config.toml
n_layer = 9
norm_place = "pre"
bias = "all"
init_std_o = 0.0
init_std_up = 0.0275
beta1 = 0.93
decay_shape = "linear"
dataset = "wikipedia_en"
Each number is 128 + 24 x the weight over the matrix's rms, rounded and kept within 0 to 255. Layers, rows and columns count from 0.

# layer 2 attention key, 320x320, rms 0.0635, rows 65-74, columns 160-319
[[107 139 129 156 129 177 107 142 144 137 109 135 156 130 117 114 104  81 133  76 169 174 182 109 109 132 126 140 101 112  96 162 152 140 103  86 175 146 121 113 132 120 119 150 141 167 100 132 124 160 106 144 116 130 135 126 158 169 154 104 188 114  89 115 121 154 133 129 106 136 140 164 144 135  82  91 114 122 173 115 161 139 133 161 122 161 136 129 127 132 101 150  52 109  97 187  94 131 130 131 134 103  85 146 158 114 172 170 116 104 112 102  92 167 145 131 109 141 114 115 129 130 123 102 144 164 136 152 161 147 130 158 129 117 128 111 169 104 155 132 122 107 123 133 147 114 132 118 105 141 135 129 125  83 154 127 140 128 135 167]
 [109 172 140 145 108 105 100 129 134 158 136 128 158 153 128 159 138 132 138  84 109 152 126 106 101 132  93  99 174 167 128 140  68 111 117 142 139 116  73 106 120 116 121 101 148 144 156 131 102 152 145 132 122 132 148 128 131 112 140 141  99 109 148 188 103 134 107 149 140 120 146 111 173 137 139 146 126 135 107 119 143  98 118 166  79 141 187 111 134 129 132 120 143 134 137 142 106 128 118  90 119 150 127 113 119  96 104 109 119 159 134 155  87 104 154 124  73  70 144 105 124 132 185 153 135 123 152 157 128 138 118 132 127 123 135 130 124 101 106  88  96 147  90 120  95 167 165 169 130 107 109 131 164 163 153 106 127 123 149 113]
 [120  94 106 103 138 139  83 153 151 127 156  98 132 130 128 157 162 109 190 143 161 126 142 161 113 110 140 129 131  97 134 125  94 114  90 160 113  98 147 123 130 143 130 126 133 134  99 142 137 125 118 136 145 178 166 139  96 131 146 136 133 123 110 115 114 131 137 114 128 129 155 149 131  89 159 139 131 101 138 147 138 144 123 162  83 146 172 156 159  90 119 118 145 139 160 102 114 104 144 123 108 125  58 100 125  85 150 144 167 112 148 105 133 142 148 106 133 131 125 141 109  60 123 147 139 148 103 149 158 147 121 114  94 118 141 126 110 137 104 138 109 110 164 133 134 138 138 144 131 136 130 139 166 144 112 126 105 142 116 141]
 [113  84  96 129  99 125  99 129 115 139 127 120  97 118 128  93 122 170 130  88 122 140 120 144 126 143 103 173 110 117 126 145 128 131 149 108 150 103 152 132 131 129 136 117 128 134 144 128 131  93 116 150 124 132 127 142 104 144 137 115 111 113 132 156 151 103 135 161 126 184 156 119 148 118 136 167 138 144 119 142  95  94 147 124 139 143 141 144 117 136 108 158 130 124 135 113  96  91 123 114 145 125  98 118 121 161 159 147 144 149 153 138 124 132 150 149  96  98 164 115 133 138 107 120 114 178 146 142 122 143 122 150 153 170 112  99 158 118 139 128 128  93 127 122 119 127 109 123 112 105 124 107 141 118 122 138 152 103 138 124]
 [154 147 129 124 121  94 121  97 144 144 148 155 142 124 149  88 142 150 103 116 131  74 169 116 140 103 151 125 146 145 111 122 146 110 145 130 125 141 134 176 119  81 145 139 150 116 123 157 108 120 137 105 119 157 143 162 112 119 169 118 149 141 141 102 128 176 152 123 146 134 124 133  89  94 134 109 133 132 117 120 130 115 126 124 149  97 125 156 163 125 129 177 108 114 158 171 126  98  89 143 133 115 118 148 146 112 119 118  84 171 147 123 119  98 129 110 126 121 123 148  85 159  97 116 137 153 126 133 124 128 138 135 136 111  73 106 162 151  94 110  89 104 144 108 115 103 122 153 103 171 115 122 131 108 135 128 129 123 152 113]
 [129 115 132 125 117 141 134 120 119 127 134 109 170 150 122  92 118 131 147 109 131 173 117 108 110 147 122 104 142 129 123 163 128 130 120  91 121 113 110 102 114 117 151 129 163  93 113 133 121 153 137 133 118 119 125 128 145 125 144 127 122 149 137 154 101 151 127 119  82 121 107 175 126  87 142 108 138  94 179 116 137 149 101 115 101 110 113 134 151 148 130 136 158 132 131 142 117 142  87 182 118 106 149 110 116 126 142 165 100  99 151 179 127 106 130 119 101  88 119 144 126 123 133 130 124 125 185 162 108 159 122 106 143 127 101 139 110 115 100 115 121 154 101 118 115 151 134 136 140 133  84  91  93 130 103 107 128 130 124 164]
 [ 97 120  97 142 143 123 173 107 144 159 135 109 152 118 133 146  97 109 118 104 145 162 145 116 113 123 148 144 158 145 142 118 118 127 125 109 138 100 117 134 137 141  91 138 102 157 141 112 109 148 129 146 110 146 116 100 115 137 113 128 106 149 127 153 135 142 146  96 164 141 164 125 147 168  96 110 120 120 145 116 111 112 123 147  78 137  99 115 131  70 111 112 155 159 135 121 105 109 107 135 147 154 102 116 131 133 125 114 114 136 155 115 164 133 164 151 117 121 106  85 107 119 138 151 140 119 112 142 145 142 105 157 162 183 148 141 114 132 117 139 144 134 101 116 147 160 126 117 103 126 116 176 114 105 142 123 107 141 135 159]
 [125 158 118  98  98 143  51 140 148 138 163 140  99 125 133 152 108 159 118 132 143 117 136 133 112 132 103 151 119 116 156 101 139 141 144 113 139 129 131 152 123 164 130 138 105 148 157 142 147 136 161 114 133 123 136 140 129 139 121  98 143 141 121 156  83 146 143  94 127 147 123  98 120 115 116 107 164 156  90 149 113 122 107 114 152 138 119 122 111 137 134 165 155 109 122 122 127 129 137 129 170 137 134 162 156 155 142  96  90 122 101 105 108 118 126 116 204 135 151 112 152 137 162 143 131 148 128 164 143 108 132  94 169 142 127  74 140 161 136 140 132 137 120 153 119 115 141 171 136 110 123 116 107 130 111 155 110 101 129 117]
 [ 86 137 121 178 132 102 129 130 150 145 139 108 122 123 118 141 126 114 141 115 167 143 117 119 119 121 137 146 168 108 157 121 103 148 159 122 168  80 104 142  96 132 138 167 101 116 137 131 128 152 132 102 127  99 105 181 117 123 129  96 150  92  95 116 143 109 113 148 115 115 103 128 132 135 130 149 161 142 125 153 128 100 136 108 112 130 140 135 122 134  98 159 132 137 137  88 149 164  92 141 129 122 113 119 102 134 121 149 170 120 149 124 112 134 134  89 145 125 130 145 120 127  92 118 114 121 133 113 161 132 131 134 151  94 150 143 119 110 159 166 118 169 175 117 119 125 135 122 118 104  93 119  97 127  93 120  86 113 129 149]
 [ 95 128 117 167 114 138 147 168 101 125 138 115 147 153 163 103 141 137 119 144 150 166 119 134 146 157 166 119 107 156 135 105 128 157  79 138  93 128 123 102 144 102 146 184 133 115 139 134  85 134 110 147 126 124 121 133 116 127 128 112 141 118 111 119 136 154 144 134 140  98 125 147 102 113 157 112 120 111 115 140 130 138  94 124 117 140 171  99 141  91 108 115 138 139 130 118 122 131 130 121 138 102 119 112  84 168 157 123 129 126 140 118 112 141 155  94 105 153 111 138 156 119 111 118  69 147 157 140 128 112 163 107  94 129 144 202 151 145 117 150 105 120  96 126 149 104 161 122 123 130 131 121 133 114  88 148 125  98 178 121]]
# layer 2 attention query, 320x320, rms 0.0608, rows 66-75, columns 160-319
[[111 116 119 141 163 160 110 150 104 140 131 103 159 128 132 106 144 130 122 115 110 126 140 154 122 137 126  92 136 156  97 115 102 107 166 154 159 117  93 141 141 134 124 130 127 150 120 127 128 149 123 160 112 116 124 113 119 125 152 126 115 137 157 151  96 116 111 135  91 108  96 113 143 101 111 108 170 115 113 106 120 107 124 147 122 134 155 123 135 136 168 107 105 129  87 137 115 107 130  99 130 121  90 113 128 113 155 110  95 135 158 138 144 127 121 138 130 124 101 148 172 127 133 103 136 151 108 121  93 113 108 105 130 128 123 117 124 159 121 144 119 116 146 146 140 116 128 144 115 129 119 155 144  88 148 107 123 121 156 105]
 [121  84 132 135 120 125 109 156 119 162 136 101 116 111 147 177 126 131 156 101  81 105 124 138 118 146 121 121 127 122 147 119 116 201 113 135 133 131 110 165 175  84 140 120 115 127 135 163 142 147  99 134 121 105 128  89 119  93 150 138 110 124 131 157 132 133 108 119 136 120 144 131  94 116 109 135 112 116 173 124 119 123  91 149  82 134 115 187 135 117 151 152 155 122 132 115 124 132 116 122  79 120 136  97  96 134 129 130 126 107 119 102 139 119 112 130 143 120 128 156 154 106 130 123 134 122 151 166 113 123 100 178 110 137 151 130 147  93  96 141 147 155 163 133 167 147  96 116 147 131 115 162 157 117 131  88 157  84 151 142]
 [141 110 143 142 103  93 101 141 158 122 120 140 143 138 132 155 111 197 143 104 100 125 116 117 116 103 117 136 141 130 141 143 142 138 129 114 135 104 146 127 144 116 132 167 157 124 122  73  80 124 129 127 146 118 138 160 117 169 121 156 106  91 127 131 129 138 135 156 127 148 147 144 101 129 120 161  97 131 140 134 146 118 153  96 137 129 105 142 148 154 124 144 115 125 136 160 129 124 124  98 140  97 154  84 123 123 131 131 137 168 155 152  95 142 100 168 178 115 137 137 106 139 124 114 105 132 132 103 153 130 115 143  93 134 140 104 145  97 142 102 140 145 102 158 114 125 119 133 130 127 128  96 134 140 140 116  87 116 139 118]
 [144  81 119 102 122 178 111 119 144 131 121 132 144 169 119 133 108 158 137 136 147 102 117 109 136 149 121 133 140 140 145  87 120 128 133 124 109 144 108 152 127  93 115 141 111 147 113 153  87 115 135 131 113  98 137 135 115 142 135 144 135 137  98 157 158 154 124 128 141 116 106 125 129  95 136 134 151  97 118 136 100 112 148 139 138  89 100 115 162 121 106 126 131 107 140 173  95  71 149 100 145 144 136 161 155  97 106 153  93 123  96 151 118 105 124 136 143 131 133 164 135 161 145 115 158 154 112  95 146 101 102 102 134 134 117 115 124 106 106 135 109  90 145 146 102 144 119 142 131 124 142 139 131 111 104 132  92 128 109  93]
 [148 110 127  95 113 151 124 129 134 106 118 136 149 149 110  84 125 156 139 119 137 143 119 133 134 176 133 128 129 130 124 148 105 130 137 130  87  92 148 123  87 121 162  99 143 119 143  95 132 147 143 118 123 120 170 123 140 151 123 129 166 153 122 152 129 138 108 133 113 109 138 127 147 146  99 112 169 119 117 127 106 146 111 125 168  98 127 115 146 107 130 127 110 150 175 104 132 113 123 135 112 119 130 162 146 123 118  86 133 147 125 143  95  97 115 141 124 136 162 156  96 144 131  84 149 119 133 135  75 115 130 112 122 124 128 158 134 126 170 105 124 125 113 128 171 167 162 147 132 131 137 152 119 106 125 132 134 133 102 140]
 [117  91  91 127 121 162 121 102 140 154 171 123 148 109 183 167 155 133 118 100 125 172 142 146 106 133 119 121 151 142 125 131 142 159 109 138 129 165 148 115 144  85 124 144 112 147 122 160 156 131 106 111 121 119 141  92  99 122  73 104 146 139 131 114 105 137 149 106 135 131 150 164 138 146 122  90 101 124 123  95 146 130 111 138 120 132 133 129  90 105 118 156 150 133 161  94 136 121 115 130 147 129  97 138 100 109 116 182 137 128 181 114 142 167 111 133 122 130 102 130  97 136 138 145 121 132 145 129 164 105 125 121 146 143  90 115 125 110 143 110  81 162 109 152  84 133 125 143 113 114 112 140 136 149 156 119 149 136 128 122]
 [170 102 150 128 104 171 166 169 135 143 129 129 112 116 102  92 134 124 146 131 138  89 109 159 115 128 106  96 130 129 140 118 176 177 129 144 141 139 140 120 124 116 121 152  88 153 122 137 135 111 153 138 116 136 136 150 111 157 127 110 129 142 160  90  84 136 129 133 134 151 158 114 120 134  85 169 149 144 121 132 148 101 115 146  97 131 108 129 116 116 153 169  90 129 150 129 126 169 151 151 123 127  82 128 157 155 110 110 126 134  76 122 121 100 148 127 138 110 146  80  99 156  92 152 133 130  93 112 138 128 128 116 143 118 117 134 129 130 154 113 131 119 138 142  99 147 137 125 126 104 133 109 119 110 148 127 120 116 158 105]
 [104 108 120 118 114 123 125 103 174 117 123 133  66 140 102 146 121 150 137 128 122 138 116 128 138 125 124 143 149 146 105  93 124 149 118 128 135 129 169 106 119 142 128 169 110 136 141 114 142 144 120 127 127 138 139  97 137 133  96 128 136 124 131  90 104 137 134 108 116 146 155  97 130 123 160 139 137 156 124 102 141 131 166 132 137 108 128 118 118 160 122 134 119 130 142  91 137 134 120 139 137 128  84 134 110 138  83 110 131 109 123 155 141 170 125 154 153 131 131 155  96 132 106 142 131 123  99 123 130 151  82 120 157 119 151 118 118 121 139 105 160 145 150 143 141 136 111 129 159  97 139 119  87 120 121 134 135 123  87 131]
 [ 96 146 132 146 112 139 119 201 120 114 143 150  94 122 151 144 142 115 114 106 110 138 116 144 115 147 115 113 110 135 144 113 128 109 132 150  94 111 129  98 151 112 170 123 107 137 168  89 129 158 147 101 141 131 106  99 160 132 100 157 169 140 142 118 136 121 167 132 128 135 151 130 120 128 137 104  94 151 136 106 137 136 100 139 102 147 145 123 150  91 113  70  99 101 124 130 148 103 120 142 122 110 117 147 126 133 157 159  69 133 190 138 172 126 136  99 104 142 143 157 143 102 116 115 126 148 150 173 139 165 131 129 113 166 106 129 170 128 107 113 110 123 120  93 139 154 155 107 116 143 130  90 101 170 136 164 119 184 135 137]
 [134 137 132 119 129 161 134 146 126 120 113 148 153 148 139 119 146 128  94 124 136 129 115 155 153  83 188 147 110 113 135 122 111 136 102 103 137 129  87 112  86 116 130 139 114 112 121  79 138 115 122 113 137  82 159 120 159  98 160 127 107 133 107 139 117 118 125 145 160 137 141 133 112 149 133 122 115 118 119 152 121 135 131 133 137 113 130 131 119 117 127 116 142 102 128 126 156  91 150 160 142 129 118 159 118  98 142 150 132 143 120  91 144 123 137 119 116 102 152 106 138 100 117 125 153 119 113 110 136 133  75 107 112 156 120 128 115 130 136 147 134 110 149 130 134 112 151 161 124 131 158 119 154 149 146 121 141 128 126 130]]